config = dict(
    n_layer=16,
    d_model=64,
    n_head=2,
    n_kv_head=2,
    head_dim=32,
    d_mlp=256,
    vocab_size=689,
    activation='gelu',
    norm='layernorm',
    norm_place='pre',
    norm_eps=1e-05,
    positions='rope',
    rope_base=10000.0,
    rope_fraction=0.25,
    qk_norm=False,
    attn_scale=0.177,
    bias='qkv',
    tie_embeddings=True,
    parallel_block=True,
    init='normal',
    init_std_qkv=0.0187,
    init_std_o=0.0,
    init_std_up=0.0187,
    init_std_down=0.0,
    optimizer='muon_variant',
    lr=0.00807,
    lr_mult_o=4.0,
    beta1=0.93,
    lr_head=0.00791,
    grad_clip=1.0,
    warmup_steps=200,
    schedule='cos',
    final_lr_fraction=0.1,
    batch_tokens=16384,
    seq_len=1024,
    doc_mask=False,
    train_tokens=85460000,
    steps=5217,
    dataset='wikipedia_en',
)
Each number is 128 + 24 x the weight over the matrix's rms, rounded and kept within 0 to 255. Layers, rows and columns count from 0.

# layer 3 MLP up, 256x64, rms 0.187, rows 214-255, columns 0-63
[[145 138 151 127  81 135 114 152 131 104 150  96 120 121  97 124 124 145 142 124 137  93 111 129 100 113 153 126 151 136 150 113 126 139  67 165  65 146 146 126 132 172 134 128 103 170  95 109 138 112 131 137 150  93 148 142 143 136 150 166 103 142 138 105]
 [ 91 142 132 127 100 140 105 108 127 125 137 127 122 100 156 158 110 163 128 135 102 104 104 115 156 146 116 156 180 124 127 168 149  94 102 133 136 178 116 121 105 148 108 171 131 133 140 103 134 159  97  95  97  88 151 117 130 147 122 111 135 142 120 144]
 [160 179 116 123  95 126 105 107 143 105 138 119 120 131 125 163 102 133 102 105 139 116 117  96  82 171 151  94 131 159 139 118 121 119 119 175 149 182 172  97 152  88 136 123 115 120 134  86  89 119 124 134 151 151 118 174 108 148 167 119 111 145  95 132]
 [105  99 148 141 135 126  72 117 119 136 117 129 141 132 181 120 148 156 129 114 114 186  90  89 108 166 120 121 137 147 100 136  96 151 118 161 106  95  84 146 139 105 109 176 164 144 148 103 117 162 158 115 170 115 123 149 123 106 138 131 127  67 134 127]
 [ 95 152 150 130 136 168 124 104  92 139 133 133 133 139 134 123 144 140 162 155 161 100 164 138 116 111 139 133 127 139 124 118 101 114 177 103 145 148 106 127  77 104 143 137 158 134 116 129 140 131  91  97 113  98 133 137 117 126 103 103 121 114 141 142]
 [ 99 108 149 120 114 122 110 141 159 103 132 153 156 142 102 148 151 145 130 149 125 117 165 146 151 107 154 152 139 157 156 128 154 122 140  95 136 130 165 120  69  92 153 114  87 119 110 133 134 106 132  80  99  82 132 115 132 135 120 109 120 168 125 137]
 [140 166 182 131 183 167 159 157 139 125 136  92 105 110  79 138 174 121 107 122 161 149 172 150 105 134 100 121  96 104 155 119 148 131 151 115 138 112 162 110 106 144 104 130 124 148 126 105 122 146 100  91 120 101 122 142  62 100 108 110 134 167 124 110]
 [134  95 127 123 128  93 137 132 113 149 140 120 134  80  92 121 148 118 138 136 121 169 105 131 162 120 138 135 112 133 160 139 112 168 128 136 172 107 153 137 151  98 174 162  91 122 156 101 142 109  77 125  64 128 130 139 167 135 125 171 127 102 106 103]
 [ 57 132 164 102  97 152 144  95 137 170 145  92 114 195 108  90 105 145 163  91 135 135  90 137 114 118 135 165 119 140 115 140 180 152 118 122 116 135 160 116 125 131 141 148 158 124 121 134 128  93 116 133 113  89 125 144 120 139 135 133 112 113 162 104]
 [ 98 134 117 143 118 165 150 150 107  80  95 102 149 156 162  89  77 158 104 108 130 116 122 109 119 135 153 150 118 122 135 135 141 123 121 141 181 111  91 124 118 156 161  92 152 116 137 128 149 128 106 143 125 158 108 148 131 154 136 120  92 133 135 147]
 [ 96 114 142 152  92  99  90 145 133 114 124 132 107 137 109 153 155 139 118 152 151 116 104 160 148 143 111 128 111 127 115 130 118 135  69 123 145  82 130 126 100  90 139 145 133 174 144 160 147 118 119 117 155 130 159 105 114 176 139 140 106 151 126 140]
 [118 135 143 123 108 138  93 145 159 126 108  97 124 143 125  81 146 149 140 132 143 171 113 145  91 109 113 147 124 181 142 129 105 166 145 170 145 133 127 144 115 135 121  73 159 108 104  77 143 141 171 108 117 126 117  90 125 135 127 127 122 119 115 125]
 [ 88  86 114 118 115 153 132  85 125 148 107  91 133 128 154 120 130 119 120 150 155 109 143 133 147 162 116 125 120 176  87 140 103 111  89 145 148  84 157 141 122 113  96 108 151 133 131 162 178 127 108 142 127 194 145 115 104 133 133 119 147 143 112 129]
 [ 97 101 135  99 161 162 159 141 119  88 155 143 101 129 187 120 124 116 142 126 148 151 128 107 129 140 167 130 175 125 105 136 118  97 103  92 133  90 148 110 143 134 111 180 131 123 116  93  85  88 183 131 107 183 106 113 147 124 179  92 107 113 130 125]
 [126 120 140 154 162 145 103 169 120 169 106 127 131 148 157 175 159 123 104 123 113 125  95 144  70 104 118 142 100 122 120 110 146 120 136 163 155 125 175 125 117 138 125 120  83 144 150 119  87  97  79  95 112 149 111 101 143 124 153 138 100 136 170 131]
 [137 123 108 116 124 117  96 128 104 149 135 128 137 124 131 129  98 112 134 114 151  93 128  98 147 168 107 142 136 111 122 157 152 145 137 141 189 149 142 105 104 121 136 135 112 118 140 147 104 116 154 145  83 169 107 160 126 117 129  84 118 124 102 159]
 [143 107 102 109 146 152 146 161 106  83 109  96 164 124 105 131 154 129 104 104 120 122 170 164 118 123 143 132  93 143 104 105 112 127 118 124 156 123 129 170 126 116 164 134 156 109 166 126 135  73 120 116 126 108 142 132 105 141 145 135 152 120 153 113]
 [129 172 141 116 143 112 121 136 126 148 125 114 112  89 136 143 136 132 103 153 135 140 164 105 105 177 138 118  66 152  96 173 123 126 107 146 120 139 130 152 132 164  90 146 103 148 123 115 137  94 136  91 144  89 142 168 117 135 151  97 126 122 127  93]
 [130 120 129 138 130 104 113 122 117 139 107  92 180 143 152 148 100 106 104 164  76  91 117 134  82 112  77 134  94 124 110 149 127 100 100 122 144 128 180 142 133 132 141 143 194 136 151 142 133 105  78 146 157 113 109 130 159 182 107 149 114 163 143 145]
 [108 115  83 105 140 155 150 167  93 109 108 130 108 131 137 103 156 110 127 153 126 148 101 140 126 115 118 154 199 174 120 113 132 121 130 121 138 140  69 146 104 160  96 130 146 112 135 134  82 177 104 155 113 153 137 129 174 152 146  93  76 111 151  78]
 [122 143 135 109 142 162 132 132 112 145  86 103 120 151 144 145 120 143 143 128 103 117 111  78 138  71 138  85 150 136 129 110 120 145 147 151 133 117 160 143 122 148 149 126 117 157 134 126 121 131 117  80 206  91 157 124 143  86 153 110  95 128 137 125]
 [149 136 121 151 146 115 107 142 128 115 140 141 113 116 125 130 147 125 134 170 116 137 131 151 104 170 145 162 137 154 107  98 125 124 104 109 101 103 118 118 124  93  94 135 107 117 139 153 127 120 145 125 144  77 139 156 141 125 135  98 127 118 127 138]
 [102 124 141 107 154 151 117 116  94 127 181 133 104  62 142 121 124 140  82 138 120 109 153 139 139 118 138 150 133 184 135  98 184 101 117 146 144 102 106 148 138 116 106 109 111 160 114 102  80 157 114 121 124 109 150 129 187 129 177 154  96 129 125 124]
 [159 106 142 145 110 111 114 144 136 148 113 114 131  54 153 178 143 110 124 117  91  75 158 121 126 120 127 164 129 127 123 131 121 128 130 170 166 117 162 119 109  91 112 132 123 155 131 113 119 186 136  87 127  95 117 128 134 150 127 137 144 153 126 115]
 [136 178 120 118 113 115 111 156 107 159 118 133 116 107 105 154 125 104 131 124 123 122 120 125 106 173 115 108 168 164 121 115 127 118 124 106 120 122 160 155 130 123  78 123 134 102 133 148 113 109 115 104 111 111 137 124 131 141 132 184 122 121 188 157]
 [139  77 125 109 125 150  97 130 154  92 136 132 136 131 121 148 144 123 141 107 148 140 123 145 139 101 173 105 131 112 134 117 130 129 128  99 130 120 118 107 114 117 149 121 130 112 144  97 114 142 162 170 116 107 143 163 156 137 151 100  92 119 148 136]
 [160 122 134 129 138 137 135 101 132 149 134 128 123 105  95 121 113 137 127 114 120 113 113 137 126 154 109 152 132 141 153 139 132 140 100 148 162 134 128 126  81 124 106 119 162 133  95 110 142 106 120  94 149 109 132 114 162 150 124 109 147 133 134 143]
 [148 170 132 156 122 140  95 167 101 136 146 102 131 164 112 159 125 103 180 142 137  94 164 149 127  94 124 119 115 125 132 117 113 112 126 120 121 127 132 122 127 120 114 143 133 118 120 126  83 104 102 131 133 130 117 111 119 161 162 111 121 111 181 115]
 [106 145 110  64 115  96 107 128 138 163 117 135 158 144 111  92 180 123 125 174 118  82 104 120 147 106 140 120 155 141  74 185  80 150 128 135 153 154 157 142 123 150 144 102 151  88 116 135 129 131 160 107 118 133 152 163  93 138  92 165 120 119 140  87]
 [128 156 133  81 120 125 134 122 153 159 103 121 100 142 138 118 155 162 127 157 120 136 135 152  94 118  98 160 127 145 100 157 113 102 119 130 162  96 141 184 150  81 143 122 172  94 144 106 135 115 115 113 110 127 144 118 131 132 162 128 145 127  41 136]
 [100 119 110 116 154 136 105 142  99 120  77 147 107 132 171 153 109 138 149 186 112 165  95 125 125  95 125 165 104 127 122 158 133 122 112 144 109 125 176 155 155 142 155 143 122  93 140 107 154 133 144 168  77 116 133 125 134  98 111  98 154 113 107  70]
 [106 127 164 129 147 150 115 139  12 158 119 115 136 141 131 141 131 159 118 139 158 138 148 138 109 108 111 166 168 142  87 123 155 129 148 139 113 158  98  96 147 120 152 134 127 122  86 102 159 104 156 112 114 126 124 146 130 112 129 140 152 105 102  74]
 [116 143 164 155 139 148 143 124  75 116 150 146  86 142 111 157 146 169  80 145 111 157 123 147 167 133 139 109 122 144 125 121 127 169 130 135 126 121 114 133 128 130 118 114 145 116 135 106 146  87 113  74  98 103 128 117 128 124 117 115 127 135 160 111]
 [140 140 147 134 117 142 125 141 120  88 118 145 156 168 137 114 150 166 180 144 127 175 145 113 126 107  79 130 164 112 110 121 127 159 134 129 145  89 131 121  99 106 115 192  94 121  66 104 142 156 101 111  95 143 155 151 125  94 101 129 155 101 111 119]
 [108 143 145 109 101  95 103 150 113 165  99  87 149 115 173 128 129 115 137 155 126 104 153 149 154 133 148 146 115 123 117 139  85  83  84 156 102 108 161 135 127 110 115 122 153 141 162 169 103 126 114 152 149  96 138 178  99 129  92 185  86 146 120 134]
 [119 131 108 130 121 153  70 164 117 123 129 120 123 141 161 121 138 151 143 154  77 129  67 141 133 160 130 148 117 175 151 141 119 108 130 154 107 104  94  93 137 149 132 118 157 108 128 119 105 104 147 134 145 156 103 134 113 136 120 140 121 116 114 142]
 [108 120 156 107 131 164 125 143 121 133 159 123 129 117 136 161 171 112 154 115 121 126 106 147 148 118 145 131 134 138 142 160  82  94 118  80 151  98 107  94 106 137 172 145 110 143  98 118 189  98  96 147 147  77 129 137 135 123 132 150 146 143  73 126]
 [109 117 119 169 124 163 102 159 133 137 116  89 163 107 138 159 123 165 110 144 109 161 137 110 120  89 155 127 151  82 162 141 141 141  97 104 143 104 114 114  92 143 134 121 133 133 144 159 121 109 112 118 144 149 180 133  58 116 124 177 110 116 109 116]
 [136 149  87 154  91 163 108 112 106 100 134 118 132 121  71 116 153 150 150  97 110  90 161  77 147 128 154 141 145 119 143 150 140 143  92 138 177 125 124 104 102 105 108  99 128 150 124 140 164 107 140 177 144 104 169 159 157 149 125 138 103 104 100 125]
 [111 134 148 104 133 115 123 111 140 141  90  88 118 144 189 137 164 119 144 109 132 127 190 110 146 126 114 147  90 163 162 154 103 148 147 136 159 107 128 144 121 116 146 122 111 103 147 152 150 141 161 114 112  84 113 115  98 163 145  84 101 106  88 119]
 [104 137 172 146 137 146 110 120 127 135 121  88 148 125  78 153 128 149 104 138 171 110 124  83 110 164 118 126 164 125 135 117 175 143 109 160 121 142 127 129 133 154  89 198 131 129 138 168 120 119 157 101  84 102  84 131  94 125 120 129 110 139 109 130]
 [ 88 130 155  88 157 183  92 119 125 109 119 131 137 130 111 130 119 101  94 129 142 106 112 103 125 176 126 181 129 137 123 139 152 163 158 173 143 170 163 100 120 138 128 102  80 139 151 110 105 108 114 134 138 163  93 128 113 117  92 130  98 168 106 150]]